config.yaml
num_hidden_layers: 14
hidden_size: 512
num_attention_heads: 4
num_key_value_heads: 4
head_dim: 128
intermediate_size: 1344
vocab_size: 12542
hidden_act: "swiglu"
norm: "rmsnorm"
norm_place: "pre"
norm_eps: 1e-05
positions: "rope"
rope_theta: 10000.0
rope_fraction: 0.5
qk_norm: true
attn_scale: 0.0981
bias: "qkv"
tie_word_embeddings: false
parallel_block: false
extras: ["capped logits"]
init: "trunc"
init_std_qkv: 0.0265
init_std_o: 0.0
init_std_up: 0.0265
init_std_down: 0.0
optimizer: "adamw"
learning_rate: 0.00124
beta1: 0.9
beta2: 0.99
weight_decay: 0.16
lr_head: 0.00534
warmup_steps: 237
schedule: "cos"
final_lr_fraction: 0.0
batch_tokens: 131072
max_seq_len: 1024
doc_mask: true
train_tokens: 737900000
max_steps: 5630
dataset: "wikipedia_en"
Each number is 128 + 32 x the weight over its row's rms, rounded and kept within 0 to 255. Layers, rows and columns count from 0. Numbers have three digits each. The size before them is the row's rms in percent of the matrix's.

# layer 9 MLP down (transposed), 1344x512, rms 0.0434, rows 834-870, columns 256-383
097:113152111162141122111123097096136148135173130041138072141155121092195180158119100107101136124123137154119179132129100133103199156165179126170125090107121087059113158212131125117109174123161145122105195111115100118112105168138067139133184116106130154146150166139107081119154090112097118087174098122101102100190141104119072153120087129196105086123140165165118118152148159203108142072157
099:122066121125213151154109180162110124079104109092157158124105152100146112147134125099145182127139105081106125136153113068167022143125138126143091136133183108099131117181143144136126170159051166126081143078105128067124105127122138098140087106109138140108128105096146123191124146158113150096135161144083190137094126144149107121156165206074165132127137116114125125139147158121108130088118
096:081175108122182157138157175114167103125157154099122133121169152131092139132115148115128129142195167132100110142132108124153095149116162163142191103124081096101166151156153121140127103095127147133120084149175136171143142131120132101184096099135128122151140169165180099090100121079157109089097127162145114156131125146112084099130129154155129186182200061120143176082133103087145092150107
099:134097108174115177089169112087153122153170135130157111124141139133098132122127137134042124127148086131158134084107099125107119121145128145087142135143105135150102119087160117121134171126203115149099190126090129122107095126125140171165160104108138133103130123027149150153169123122150076137128159093105163179149173158149111108105157203101005136113075132176143145155114099161121084082160
103:131132130163146132174151146132075167097114098119132145138085091166144125091113122073129140160083109103088155171099081150159138118143110140179121135183130098095120125163140114066151147152130138105085110136128109075137177153134127151200165146141131110123171142127124191150123107096114126072154146113156124151129124131100122207120145145104085183107101138138125141164172135170111172144126
097:100114131152186144134099130037117167100086170056054122097113132191159079122058134085089109151160142096195139127174112174128149106068113178094103118092098112169178097125082126102142140086152129112136091158082164161073129151137143125149104164167089164164135088113096147092133109114135114160100117104147085132157083169065120132093116125111115103178125137118112121175138133067119112119093
103:125106087120143125027120151119131127090130087178161095193113113130092131151158114117177075132128184151129103143166135153162164137126167124093140110094113144103143122133107178118133131158160110120118137178134176165169162124154124163113114093117135137149132089102152127120135090041122199115104169145141086152087222170092141121059139111163171126103106064182148191097153160185065105102109
101:153103215132113165103082166045124149076099059127147164114155119130149135163158082146178077127073122122168146072171126114144078166079104075101216114135121197110147126075116120122163152138109142117150125125109162141107151171117159148129097087110120144182182073149112171073117123192108096109148078153152133160102162095075110125183110137165158133130151094201148203184087129115125162141120
103:126161051109132123092140136123194131124138099131098162136106090161138137133132140082172130098130157110105161155176141143131100181068118105162155186156095092187104094155112124105146144054090136168113115119159164175072160144068081146164144158109102161096148122154151107134136158195104143163126174103078125109135169095158132072136097140118050163123152139104117129071138092135083123104124
100:066055068094131104089124147132151138153048144085130151107170196128123115107139167120030103144130114128156102099116168137092152127106170203111209133061157129109114134180147135175077124112137146162110111095084059141106164113164116127062056107126122073146156187078076147150115146116177113142122134167160113124072155061109177072117073118083162072199120187068117113097148131112141123108137
094:106128150181098162106231107154137183127096133101131132188143151191163177127090075153115150162085147158159147143146135153127170077118160106140044151125141141075148124146074211125080127094123123154112089109075133076124124163161150126126106141174108162089167167087177120136163111126084132145071073100130119117105185118097095164076149105120109110104150122101135138211110180116132082156094
094:105131116145119099160114097087131128114106070138107093153076102132136084115118088121154131124182144100093094112151138128132172159156114100115146111153106109157119156176139129132101088130128095153148175150172143110121086074134105108094124082148137126187114207155080134087110165152133091170146099160140069107124135177100145138108118105138132088124156178093099112151102147107131142084167
098:151144127138171127149121144103115163062164200167160167072145140142159114154113150144101136159124088125159172110074143096108146180144150144137086112189104137164122052105137126100168114166164144153167112095110135100166128099125116137134139170099135134107162169103146134144110114136092158147103158135176161080115175129137097182117161151179122106108137190117086137143144169185106117069126
101:112132116127137079123147109181112132154050137079147127116101104083136141130052134141115071108086117133141116128172132082129107149098109119095109123118191143149132099077117130164084134047108131131122170174121144088160170172132110130178039106121127034158165140117164152133174098084189096135167131164121136104161144139129168141171137129141115173158106124104107129126127122144131136133090
098:169174140124148146150128123131123159096152119085127108148139131181108140157138156117116134116122122116160093140139132140115139099160115117104144152165156135155106119127105126087081146110121116104093138091138104165149150145137125153117145210175155106116128156167129117122214151081058148142100100109152134188155143116104112148097168141108147121092136120124133196178179164090029163168152
100:145104150150151096132137086175078130121194135116094083090147168117126122140083144120078152104093102130072132094086117117155162164104119092153132095138133148078112116128125151135126085106088162117161106127085081143084122119127139121131156124099156180120183145084099111203063124124138084117158102085152118129131084089116094117156103138185106188154137100096132117143090131109134096156112
113:124095147156134128157172174145208049132122081137132179067093129149122148155175128150134105125103077095122132152117144075134085118153151079148140135182099135124156120109144157059135121107125177123117166134154086125071127098132172066157151059178110112146135127117176090109169092124162127107178116127209121088133115129109145136086100168132101194111109176153157117188156125121171127126118
106:141076093118120063140160089113126133122137147153123098173098128099160119105139170162132115094132087125154106141070132179082114126079121103116119114157088154106167110096089157094131148147193120085140138112150135156171148169155115147128147148110125079129152047120065135123183164168099122099153148114085192107075138141160137155195142133121132136171110075164088172149130156173072078093098
109:087142124096103130100140146102171120140123153095147177142159100171098117034084092144110087094162107136099141104154192130142070113169140114134065115145121160164087145107141120086180121169083134130067133133083167114126156129167147172151130131078073110117136137124117104158126123203107149063119092080128086194154104122126105109157161128141106106177162152183128138110136125105128135181119
094:147119148147082110164117163120192136120127143101161207190170159137123151144108091175118090104102149144074142179093130138131121131114078117178065105120147098149134110128168184072135132019090128141138104147115143093090140144138112156110088177124115105132179103085152152155116098141087152098140143105108129163128068142140161157126186193099123202151099114181100105186136117205144099078147
097:135159087093086088127120177130142151096131100106127076144127135085131109139151178165151114142041051168134071121104079123140196155167139135168109125076133153136091131142085099173128138129102151094115155143094099108130134126157107117048109122157129089104163143104186122084124057147081144109091144077121120097133126151120160140142146127143105175105096112133143107126193163100139140152123
104:137102149151102142152179086130088105183133152151127147170098131190101070144097116149159143156098084105128122145127169148142092079091139094091094145115062125159143117112117117087191148110164191052116127147098151111153127144204156127136117109144122058151165148144181161180123106179109130109100129123117113118123172152103099105103186152132124074150092095151174135124133145109153153093122
105:118179174124122118137151126153159100129054114114142097153127079134128128120194133090122143173113134156096094164107130120135134123148149092139090151128113113177143191138165134080176126120217058145114157077167108131126138092074094091072049148093097184141178126077092160060151117124108147161075158076128166175129123116161104148136156167105156135141128124167134117138128122155113112082119
102:115068126155104117107140125148097141181158150122126160133163106151098188160157098108085119138108133151151181177147049158163115149129074098151148171111133159135104168134135151129172138079107168154108122125130078154129100154171132171099112102096097140128158176144074141121073146126156116090155105136125140170146121175107088131082124120149129079129127062157115125072145140154174195115105
104:136151140137087126150105173085087107133105108143162138181114071158140172156098089084103143091132102175144160186050108133121163147170172126169113110134138128112127132117150189138092083108140162109111134124123165099159133094105131202132131104109179137124099145171088133130137137129132104136068092123123157117169136093160199132103139101119112133186127108160121133071160074120118182093102
100:125165108081073093103145108065131125183107101117087109117152109154159156173099123143127096135134179136117116162101151136120144149157146094156221187148139149160145140100091171158122061122094085056115148124175130119100131200112162152116103133204143152154092106117093163127073135120169197092126124129127152125063065078189114132151125130111164116120114144115141125125188160103146172156196
100:092091090070145155109154147175132126125115147171083161099102167163116117105131135190187112149085120100082088110092127143120070110165151150116134177105190138165093164169204122097086166088117136188127097139101118108099065116099102064127176122095121170109090103121146151057097123127139078095149136114130149143151105144143126127134105131100130156149121093109131048189121148122186136121184
110:105125168103135108085174104162076059151088204104123063129071122101095115103100104150189086160108100096135185119116119165159134067115154129159132194108117119148109138113141127166125072137105122123133078182080088135169094084170043106165173088084080119152148184093119147098085117144123113102194095155138134135102129128114161091129092136134069136080115167096055134156139172154131141075149
104:115125065117199131156150137100111084176055123157064146160151125083150178143179164151132141124138145128132124118148175151160222173164112100132138196173211094132119109138155087107124170157079164138112141107156115106165146097121128131139089140143096110167124091135150096139099123106164123137122074195167171147096102089143114115063106135157136069109188130157094120151079100127085138163118
095:126144094101102128169172143098113151195092162083102199134100110163139170124111082189151151089134177112174128115198168085159103131112200095160143093074124160168063155099110122136193133148197055169115169116168083135060121100125134092174171179167089093111058119160139092158119063125157181102117126119144119106141107092139145090108093121088159109124111087100131097122156171138145167096077
096:118066160128151072127113149103143113153169154095120158122170122090052196136131155146166107138117125082097180078122088106075121108161108201109104139088126086113152090101095167180116141122141130142124132100151119203103157107207150078119074143179115133129156140125139122124154124180161061120118092105124143128063112108142157060109112166136149102093138076135161096075136141120176109151120
101:071124165062092109083061124136161106134067139144123129116163128125118109136122141098150098140141157159132060163105080118137127077083114136133133127168177125141084197082054161140091128117115170141099123150171121167118120129104180120155092148152137114106153098074156101186084116109155108117096178146134063137068089128153114079139132214142118128106109135135101146108104114125212109137139
107:123171101101111121129160149129124133122139065141167118162094106122118112098126142115111068130082113164154115152131165131098082129182067114152137167072106134104120121099154142170126118114136103159167116146106144098128095127125117160075157103143146148151122125168069135136117134150146091139149110132069115093140159171091151099124075214144188145120096097106120109124186118147173124154099
105:113148113111124090070119125056126117165065107090112142105159117144096092133135087110184146189155143110150108163151088052143153121122143103103108117149102045113094115145143131150171149153108157099135169144035163118130108176104189109118131195115099134087124137098153131124176158049121122193134167102180152127098127189161074097080099215157118149126124141155047156180113156119125124085171
102:182131177118134140130138170133172096166103158191180195137146100153139094136095131149109156110088181080133128123102117132121135134066171186144114098134128152138125096126078121059108083122150098114098136115067072159137131111224078113164113111183114156161102126084104165101103167076087149133136073112140144113129064149119074117170184116146138144123140157089125126137181148140174133177125
102:174112150176163126096142162129105133097072158141137109136147136080162128151192129140155148145065131113199115120132123120128105092116077149162094092124163102129097133060177155104134147121170128090114105121156128148144134205150135111171134117123153134109128130114106117089128128118134143134097143139122136093220119167105119114140130151110093144150193170092170195100074160150098124061151
099:090059091123093205105114133110107162157112164157129186088177161128147110089124129189114110127140156083150056149139142124098100096152096112145172138134089150128105156120109160141213085177119088135157148070117117092123117113174131138128097169150133121093068058120084093158156178147100144143068104152121164137064169180193126114068192144046155162125154073093178132143191174128109142139199
# layer 9 MLP gate, 1344x512, rms 0.048, rows 835-870, columns 256-383
100:102135139154134126126118157119133105111107160122146098162178136107167110160090159070126097109153090121075132062133152183095151082152157174177136169173147135184106216112167192078168151156167141194093112146159125107086132133161117101127136160077170154180087115153161104132115183129077119113139130144138146066164117081074179183131085146115109144125122082110134126160089121157128125130131
095:151085124101133125143117124137138142192149145159129106092175105151143151117100189092140073164180074088156127141170130094122096056164205130086135127111158099094147094137201143081096085209167137155190153125138095095088129125070151113150186183119103053085142146186126158071163143118154112118103143111152141146152102154146088109115108129155132150114129099109109163125127068122163080106158
101:133138137077158138199112097169139095137125180161130157150104113103148145142137138107075102116182139072080150182151126088128126131108137079142138147128111129149202158121128148081141075136110177149160070122140084147128145128227201146108184151104162155123138191095073099168097135134112071125087161200116185051150138140108122157158165098115121155118131198148133157124180152101126112152092
098:187085162125204132135139171133103166124151166134137151098092141124118159087172136079130153115130110085102092145135068150127117120114152132162086163157127136159129115089141144185118084171100121127098090109096165046145168145111137152099172115154068163120115142151107154170088126100101116141135131153095151095144123139095200163103100102122130104179066171127151135114194127174113172116085
097:146115063181146120149120138107094107055081151146089163138135131121106095147127156097190100159122189170125115110139137147126133126131195153128161097158061131121142084114139153142126089165118173143126145135148158129100107125117096166132087135196127150088085180159133098187113105146122137132157181125159128098063078097135063108185117112181179103106108127136182169113139063170119073072071
100:093208181182092112114107161126155089139130144173103107211092106065109146152148112179144140092125153100132098105141147089130082128095196128133149133148098120199132123144172163122076114098169152102068149164139111084122083118139097135109136072171178101136092113126126147139055102174074162147124144156110159082090130126144141128168102157102137149190140137168205157118116136141097114205151
099:112126169087146127051163084111104131120134158116082116138092119207080172124110098052124147128126106158084131163169095187133129130148142110110192159122084116140076164147079176149109093143150139099115110115124173146156162158135153049140092143095132143128097153179151119113122106102109133105145128140126148078165108159155096093077126099121078088173128107152108107138121160129122174136125
101:126116138147145190186092114215129071102125130116094120083094167095120113153147073117167097146173147162155118089136143143175145119089121125116121139205152116098133110171192148167125113211162152089117122145092122123153139148131174154094132090145138138120149103170163152157084177103103080152188113086151146098095129128117147185161169151077123106202101119088114064147122089155126151147128
098:155166111117190089190130150126090141113145117122143121153113149141159128167127165183103159130171151112183177140104129174141080140093103134134117126190148090134088155155126094139107111117168131122046160118151134147131092105117136085134156157108150135170126081186098089176119155088138097071216143134079139085137187146104131171082142139132139121112088148135137139172135121121155102159138
095:190126147142170121189130168122146080151119084139114154130109133124188169146137118137125111073139133124134142089125160072135120206145132121175202090098047143139103115137154113101121108156148141095099090132134173107072133135072162140110140149122094144145123137173126099136145148185160112114197097117110112125163117150134142193168117166161138141098101154100124089101114123099083184092141
098:126125150086153167149118100150110120089119139142144137056098123138159160156155163055182164146103127152130078097166099218128117162089161099139148119108125143118153097159137183085132161147126166142133111170141096124072128140190120083125171175123167126184157087145125142112111176074114163139146124168113138098150172126108102100090105121088102124104132161188172145127091119095094135150121
098:132153151133104140073147113084126094162084128142141137167106125075108110115157115161116172122159125172159192146181151173109127083132123152163129135120088121144119173107066096113093196137112109100056099074146104117148062136184150150146129109104104127061108119124149122151096117150066136098123139200146111103142147077152069092156176096110092143074098052079129166122140140100145110148057
099:131127079204119130135078110103080144192124128210106151119138130057103136168106093097167123100092183119160125091113134172113099194091128116152116170202140112156176164109130134081165096159097107124156156093116109150179102094153125170090111121135110113131124139157131111133131083107123123186100167151136135091109101148144097198074054109091174144161138167140121126164121090090102127139099
094:126128129150146115133150142132121149075156126184110220185144108155120162165105143128051152144121126133109085129150135133149122121186155117161172118149098109126109132145152121122141139125155136071092137135171151158111112127127109174146106142185172131072080151151164183186170149197077163135131147116153052125117171202125142096088167184124142114123155136100125149129136131137102142120170
103:113123114134126124088162139166141154178105108129158105176151100100146133144138166107128232148154106104142066176154091115160100177114142148130133094133165135097070173089106173147166154126110116094082053082159146091121132080114173147077093162098104150120146145141103139158068169130074101090186106159101101136100157147084149176198137171139183112172124094153151155152123090106108139068157
110:142099096189090129090155170117132105102158110178123145093085154110138183146124100124137207120141129112152155125129151151073159151110149154127123139173128130130173135077106140120149072141027174120097037143143127188122157102126119145101139157141135160132127179114143126178129153133095172085161138187135118104077111141101142077170086083115180151156148135154146161146175116122128148107078
100:154163116133174152117138123166124132171143132111115097172089151144127114107159140058129121099154205119157129149156138165180110131110163107152098133178127110102107106140071209112144091105136175062112067094098136113216118087127106061086151206107145105142107095137106219122127104154054154094178133136099079100112147085073127178147096103070117132120122130159074157099112149138094130141092
106:135102121137137140135127135138077127106159103116148134163151138087122135164168136120078150147140150143110200131142175100149170097142183104167073127104111066144118103151147129123200124089191139200104151116165149159194121085108083107095119132079104144150119100113142139133220162111124072095123191174097175070101112126156148131115098117088135160206119157109156175148149086107121099123096
094:151208082158136167146113108171160097156152092150142059090129117119137074138115182148088133137087145124155066189163087148171110157093145107114145174118105165159158122081097180095107145096107143184216122122203191122150169200085172061118114088110101117159063127138110157095152091108105150148161168107168157138149128139150108126142118136143115150138114178128158113110142105146124198146144
094:160078205146142145096174147137096125120125083131129149169164098088110184131115113164106127165128149119110181112157147183121106142168140159150228151187059122157150134137127100117075074114167139106139071131179114197121102122130109129172153161115095143134127182129110155106113171123147168091161120138043118109127110107118168121120121182106175175162189094128096129085099076140104134088139
096:171077149122111148170102114156077093108123137168153117156048076119100156149125153126169082134145120115136110124126092159154117155106155130140223151148111126141099073101111151080096131145121180094125069127108097125190126107141089113108132118120150159113157101158128125179097158134121131141185239189123150153169109120124123143173150105110096119102137085129191112123114103130147112113123
103:110167153112133137150114144162099078099206113110128144130116054138151109223122168173062114154097103117126179059109153125101162130134106093129097138133146133136155105098149126077151146196175087078099119113129121121178132088092189166134101080123157134127144084136167099133117153133096104182149079138113122138168133179115128100148106158115089122094139139108167121139116099048133213108057
099:167137081197184170140142170126082195094161166142110132154194165093122152140120128090142204181095141066134154121161127156130193128106107146153107179122140108134100119149175138140164091060147158127074096134146165194198178114160171131100190186122107168155133184139132161132082129136119142098153142092183176133122049124133123121182110094176141104154128099166178136162102134168112116150024
101:120181132151169090119167153130132110123100103207117103132169115130074127102131125132106150106190163138124072105112130101154068152108100084096150100215118141140087128157100120157141103161159126070136159122192198149099127112165143159148174166124134128145055073126082172158147184142071110101148115139116098116209120133085098082105133086125175132149104068128137084109139141104124114122106
093:181169185113150145143093178116067137092130099153205168158077095040183137118128162185076066143153151148145172145143093207126141188119131116138065139130141127139137157100171123106136208113148121132097138176146129166154087146115118175107099149192065125092116161144163139105175121171099092130143110115172153058176140132082177165136148121119175101152121153099128157129123173150094146132133
103:124150143110180086105111186152102141118104068147139136156122151116143130155116111153127191120124164117171160118178139157127123142147153168154134157113123086086142118060155181042099118147154183144111098105185164153179145140104168150095096147161121179176122107082160100145142126131142168128125141193146103171113105158089151086148119070077088109103137073123163119143114088101108102110084
110:127155154144150128096141174126126183090186142134188113158183106136193130090107110081125121069106165090147182123128151158118107101143154111109157098148055110182164124144142153153181104147098120105184099140159129153150198133156149094112072087100077166154157162129177146137043185166101095120152151186088159090136171132146147112068152084109137143134154110104140131173113058114112155184083
098:133114122116169125131137123144137165156167122168119123165091123162192112128185141134145123119166176157169069171043139098178121116069118096111126191123135104120160149149187095135122076144137170151090168070148132126126107135116150107130141162153069117137182092119091124102140143202097124137114122175125123086158105107117100143118116136140160112132095121081136161135139162061095076124150
090:203157149121129150092140159159140113070160077164098109125136123086080138135148147133107084129103097199137134121157084204109141146149143165134087181175146075095114190131150180090099081169111146139152098137111111144137119105118161195112099148169142209125076102141142114113143232096089085103161162121138136158105185097138118086162134115146136125119089174096095090159133094103068136095148
097:133073091118129157106096163179086127154101105106108076180062060074115065190088146145136110130161127125082134105066122153136112078111188110160128156145094109120128137134116132136167088135106143172159137119140141095200093157041116138129121107128150157172118177129114101151138119102159123141155166164116098121183111155129118155121139133133170076169103112126196090182114060112195080094143
099:213165152179070136117128129103109131116170102105196143124116094095105117112142101098117179128091179136125159103194148159192124117108148142186152091196113054094184087116168211105120090139131120141103076112186141126160190100154141112118136186094155147093130114076123138132136136151066147134130133171071115129093096100071176156129151113122168140078130107146126101175109107140115118154045
115:148132121163139135132165208127067104124174110153113105128165133113168114178115064129140114136119110066139142203118149179163103123184092102154081113162072164130111123124134101129165132098164163171175078108106136119104156085116132163116099155124145108106160118179156168134157154182121144102195182127085151116132069168116147138101095189129117144167182153092114151111121090158119152108101
103:115140194173152132130145102163092133113128068174136123150088158094077126077158143049162173143132197143133166066167156225125061089044154129148121142118093123100109125138117158115156071123115104120122073100185183091119148175195162167099098184123168137140118136168112134161111109132097144085204161160119093104113144102139096092171130080125083090088162123061165119137097090119110187144172
100:164111172135103115101195113123121135115133075137167153144139129096137084101142174115141172217188128097175174090153117163163099153128131140121093097117154113155144138162088113064061131153110096132113084141080123124150092111125143145152137066125097161143123147099147223094129103162162113123110113127187122140125146150110152149169100109126123166096146136141145169143099051146148113080126
097:118121181164153120109110176118147155082128181128063095108143081117098203116143074134091162125164138148160188120127185157135130150100119129120136102136080170128044187125124177098109138174144082140133156140154077153214093169247111080138131090077135116053179144123131068125181164155092159122104084135172091085122122146148160062145180102170110116107083174131138100148139120095076107144162
098:169115138097121115139074168151093111114044105130089148106088135106110067150171148151143091067081091147165203151132131084158122138125133155137115083116093131141156137172145186095132136092104118143148129143106087107114149111160164157168138152107170160092039108098165160154092130179080132063152097090139133090172094059137142138124147084145139099118120139184155145115172057114154101158118
# layer 9 MLP up, 1344x512, rms 0.048, rows 835-870, columns 256-383
100:123149167137129158215134095132101115171093070136176152125162108144136116170101154093095152199115091122157165173126128070078076120082095191170172155113128107120146114099161141182038165121153090174192102129111122086073145183119149173167127200104050171167088096128117123134120136123148192098096088115173152137187153152168098125128103096102086110143112046074139144150090155124148114074158
094:104149164136113177162121088122094106134116129170115141134091149119109102111076117093098200094111127103095113122091141143135137163129122114070148161104112165162089155191180194135106144173133086131150175103065086070150116092167141103148127152095119188127130125135135133107053082239137128151107173156114134109097087142131117127139041087160157063146065176155167120160140134132115116101140
100:104073145156129136117170126101119118138141125140144150137112169111073182116033124108149128155178102098147147089139175149081114137173168125168070141148154173095127099137129114197120185092171136129177127140080124118146080081148122145163102152135166169080115116105078121113144105132124140181168185178131154074158145124141132152087062102129166128174140108110106095192182151098119124122123
102:140108173126164102096123117107147122117117082070107063127167161223098116065090128136123124063160131118142098114160090166158116098114125083116148094129111095104126158141123120090139113152178165095176124118151074139104143128135103105155135045185163148115040125157206135136143102130117140053141095093110082145150212118150111116132161091145084098140161135164218104154143105110111131126124
096:153157157208156107149114133162106105163117110174169193141097125147147079115139175130128123110075144145099133117143123109144159122134147143130148154114122152191103077108076219098123112103166157085113112122140122136141133139145145125111088151102147163112144150199180162132090128169080159147144187178069187120162056058163174101171168176114134146105129122047160127152099114101168123139153
101:112080130092135121157132142159159119140141135135151192117226125123131130140129131208151146104156152125109128139110112111151140128154096120138124147105159136139089142155121173102132160094096135101074104110104100133084103082100102131157088132132147134156145196122160125094132167143133098164171091137131076182085152183174126162160221135149155133087145123080077120122157088179109116153120
100:111083120134166158104198216081162132153159032070159117173114125159160130081094163121179141138178117075076100132090185087068161120209138139093115070162096131120119116105109111150080192166136131086173151134043174119128104145069097120142090195109134140159116174107122116125109130162181165129062067139152179114133135146101116154096082109125101113113182110106118131119091125133140155164064
103:101132146132139157179116163112148179108126136136070084124160095071114106169140123149172178137112109151097116101179192112138112132136127111089101098135142129113113176100105090125156157096089111139086069160175183136113110098126115118152093077158064109164176176109120019053137142176092121115163171130098131074124107091151137083149136111112157170187123174131087136064140106140126118124182
100:120097092144149142117088133158132189156097147099119132097117172168200100087130154126155123165071148109121109155102143086119143055092116132148139146148205130134193145180122088160141119131146140197178095168147122178086174116106084134133139148106084083128132093120157106115116144063112071098149074109114178123081169163127176116082115118132158167175135146098093155101164127165133159154133
097:149135132089145145151131147078078136164096152121126178116108205148169156133096145136140145107170158063070127065114154100163105162087080096168128105093109123140081064092127159134159131140111198131129157146123149188128104130147119073102160113122183163090153165135130153123113148132119070150117118113104178127088110151128136170134108112151114105115116137148120124100086170149106142159130
095:136130100060185168112104107139149120127117081078154189146156107120140180141138113163113168131072141176185116152123071122178117066099087189097139139110108163116083043146163138107126111126124163125061142108081073118117140118143111083141175099133141101126095109122170113125131150135150144118137195107186121136140185155139092111111133143119153106096098131153175143174092099088133105130105
097:117125125103130117155131170141132088147077143126080120098078137087119130116108158192121091128133153106157142158216103108145114134137147089144177133132123123134111186089074133123126123110181059128160156150164067094087147150151153086159075139130147121102126115185131106178121159109124130132176131159175144101081158090132151126137093119162145138144142079079131175148132133143081127128090
099:070132095136118095122150096142149156128107148124127162144099119082121115076124167101163150129133154140160144101167127119086101153080154109136182138191162129150159122118092092165077144085212104111152186141123133089177110125096086128159092110152117111086164144126204119105180171069186119181154155107121093135105086081157129085092141132167124154083130163148174157126155141103147060169210
097:095114112169152100123165154064094160108173122137144122078102119112127099150132146124078091088117205087122149052091121116111122121121108092133142176153182087122114095178143084161103111109042103097113149116144115119129111129131177092096167206143064128148136120136063165090149173082167138181116120150117109123153093171153166125147117133196108128111139122061128142156169104181157168080163
099:134117144105200199121181055138137118081142163150119103132061142124131161138053148139137134140097128093100160123124097135118134111160060101100158101131179130068180140151171127136120161116148117189123113117093115165159130091108126116131134145194174132053187142119145086157138117098112143085131157107142067149134124135135136106126122081093147121165035086123112146106136163145183043104084
116:142099169166077120133162137110156102113102110158140181104079104132088163110162150132153140111138157108168113157139161098077149165092138091086186117113094089065195129062138142097144090085113163089136075150155073192130134166076123147158143155155153086134142139103134085119183103095113149142145076171161126117125103162124191138097070114098123073083165182170133128136175184196137150158109
105:128186192172111100150149105157097167167163089164130119118087062043090138165141122103111086088153061213098136107131108138106154143143093082062161085111086083111169164144130123128131133154102191159126089135087139152091095138163111119091107100139117190123096130140107153099100136200149052149087081135087137135128150165145118115138121053131140116185086148170121102138058111109155108111088
111:093066172121072191080166193128120149095138125123141122150174152164139101149093102107120163118197140159151169099137119075138113054114096143144104095126131116107125106118111082142150090161134100120142170102136121170096111098142083097137167107151099179148132140190093165136152124132136182110109131160117132154165070119123088090104148119115060137131169117145138121112127124162075162157141
094:185086107160109128147106162169156119099124107047105082137091144070111149134074192086156144221102124119157131134164122179130101143162123124091200164161121147143092106114152125143174147125128145096103168099088138142130122177083107120185091150140157129159134154148141117124114144152113154169055127135156093119096170106162123120169102132201072108132124138143150157117110069128106151125116
093:134092149099123101114123122144132148152110131081164143154161123128118147201051127131143132151133083111064100185108156110119071169164135097152110146159101110152147119138133089108044103104104148125144141124074110167108074139170105109144115098130150078112154128089139116058144138069153189208116131121124066087193127119113154085113149219140183153071119063118099124066116141163092131112151
103:160118087099121119161099091196232107154167087095038138101055081175129120142141095145152109175157125108137078151137110112156041055135112112071108140130184123085097138081133143098108146057156138177141193125128191067160139120130115158112156118163117070169130111140089151143078149160147096123133234060091118109181142136116141158146128152164088127106123159157093081159134130123111142086110
106:212143089101131093145123170162146117182154132076079079102105142164107163096127133144155050118156147104141057085055145113113134090141132102060171151098142118133116117190159163127112108141145167112115149099144142093148093138139120107109103113161114160132181138134092111083120152136133148112182096136073155083043131135109134104131128169169149130114109124152113118141153171103162090103137
102:118182190154072097150164171124157113113155165133119093156182184047147212097189138050183151127088147152108150141182120122103108102103080149140062183081111174113139156108108181149141084115140141155199169117088189123094082089118147123157107127160103125184134108155102126132145110120142171137194090138154136152087042177093126109156143174115080111109107150121088106070171157129082151170126
101:141069138117045181182130144181093137133057161135120175110177133117072119143087124130154148124101177157100082161083108121114161137137090084114060083125104113168172179150107126089137109168127162130181135108112122111171106149106203156073107135148184070106091060144168132102124166119140126218093151093104157105179170119144166135144158178132121092145071113139095128117130145128142152088127
099:125151139109157069198145127120108138099131138139130093149171111136174209132081152060102175127111113124083119136170193145140190146065187099144150164103132162157111150128123157148068117075089127194085139117116127111140179120119171120145157150160120184158142155122144147033100142148160123157095177163128131121059093169135157176138087160136160143148137145121151134184145099088138108138117
103:084177115122057146155099149070123128165101116159156169152128210119137113089108147151137101166149093076165102125089105135085119137071135121124159145086192090158159110079173126109110092136101179144166127092134074099088144108106127088127170150120088166163079145116118132068062147195126097138180138136099085154107192152187113133136126165147119084170169107131118124171138133060162068116182
110:138100111129117160095061119115017132123133194117150060188193096118130099117118094159070102113081112080152129124059119110114188100136176113148190181105060140124144115131128108105136056159164145160145086086118055096115101126138152168147164106178050130130156153123127142110133147109173087142166121150129133124110160136123115196109115156150153124142123174072111131129112126136135092104102
103:166129121068132120140157113179089163089140118136096155186084088122119108190171169172039135128162111132123145124120147126120144072113072160129085142139143119110123074152123130139123121138086157094117090122141116089134148152121122214101154150168099090147160128148125168116099119157091104146162106131095153123087156107131075112119113198151093141108192148150097148111128153138146151066132
093:128136134100114118135178141124176103114150100106125119149129154209157149137188178130185094140126076149132086142134068166158131162106180108153064207150150129141076141129067187146076148187075058151114190187126084121105066137113148155152076158109117093149104175120144086145150153100167111151097094134188137126154149124126129080107169165139090099106079144074118131123142151168144127113133
095:103109145220114143150109118117176109151170152151129150103119109072056128093130102107097103141148136176083138168104132145168078100148095174131126067089112132131087141123130097154128115118137190144130167104084100133101144159164119119115144143200098117166132111079127140093133132094137156079148078138150166153094119164149116165072123194118102105160114168113089157056136123194152184080058
101:145151181099175120126109096114110123060139181137123111100158116113200095126132104117105128148160163139142108137103080129148145152106167108127106152146117075107138125124194156131074128190163099102141158151133097088123148126166127143170064135187110163098171117123148109127095117161138184133161165171119116089164129125078160116084129117115118147121135181098140085151022067156088158148065
109:153153066126138101131138179112131175082150111092141103103087142125122084158162111142112066120117113164150147087173136086174126149170105109186156113099122148064137119148086194130151121092130162180133134116101127113086153127101147198102160130120115155113090099157146157169165110201142046149220129068105143067079079125143092097121148202168100077121109109085102091121139135156149147118125
107:101163138091153085141167143139173087146108092131189181080137099117085158125169121155185155104138173172135083152098160145173104180176133110148124166139120125093076132122097176116083159076089176121165175127121127111072092148154151120123172133130103090174143142142082146060108127076144150088113122119135130155141133128157163156145130102160085167110141134131162134122129159148119065142109
102:079116174144105097086154157112081130163118117184122084166138108174200092079103094100108130184138135149099162118128073101112139158159117147132143126131069167166136106101113146089132078113085199176106102112117143108146137108158092138113076089120191091036081075157085089153205102131133146149090200124127156113118125154136117092075123130103102141115050104119139177133085121084177075110063
102:180091117103145151146153109127194113124136105150139187110112152114167112176101178109088155156161083187154165081092135101105171138169150117132077144134105132131159093160165171167099056126149126098138133131156178138113168096145072114116134108086151090127136160145128045150179125102107090155124160132184145133169144157118146123141134107110155150167142087131110112077107128164155077178111
098:082099122117059121137154116088151117122113153167153048204203132110166135180067165088149102123106166197140142117115137156121082148136135110183153128148146156135130096137130118162147129135116120052137135150202160141137086098137140131145116118168094098106118108095167112047107127125159179102140131131146112127185134110154146123129139146116172159129087107133137167103135190155091106115134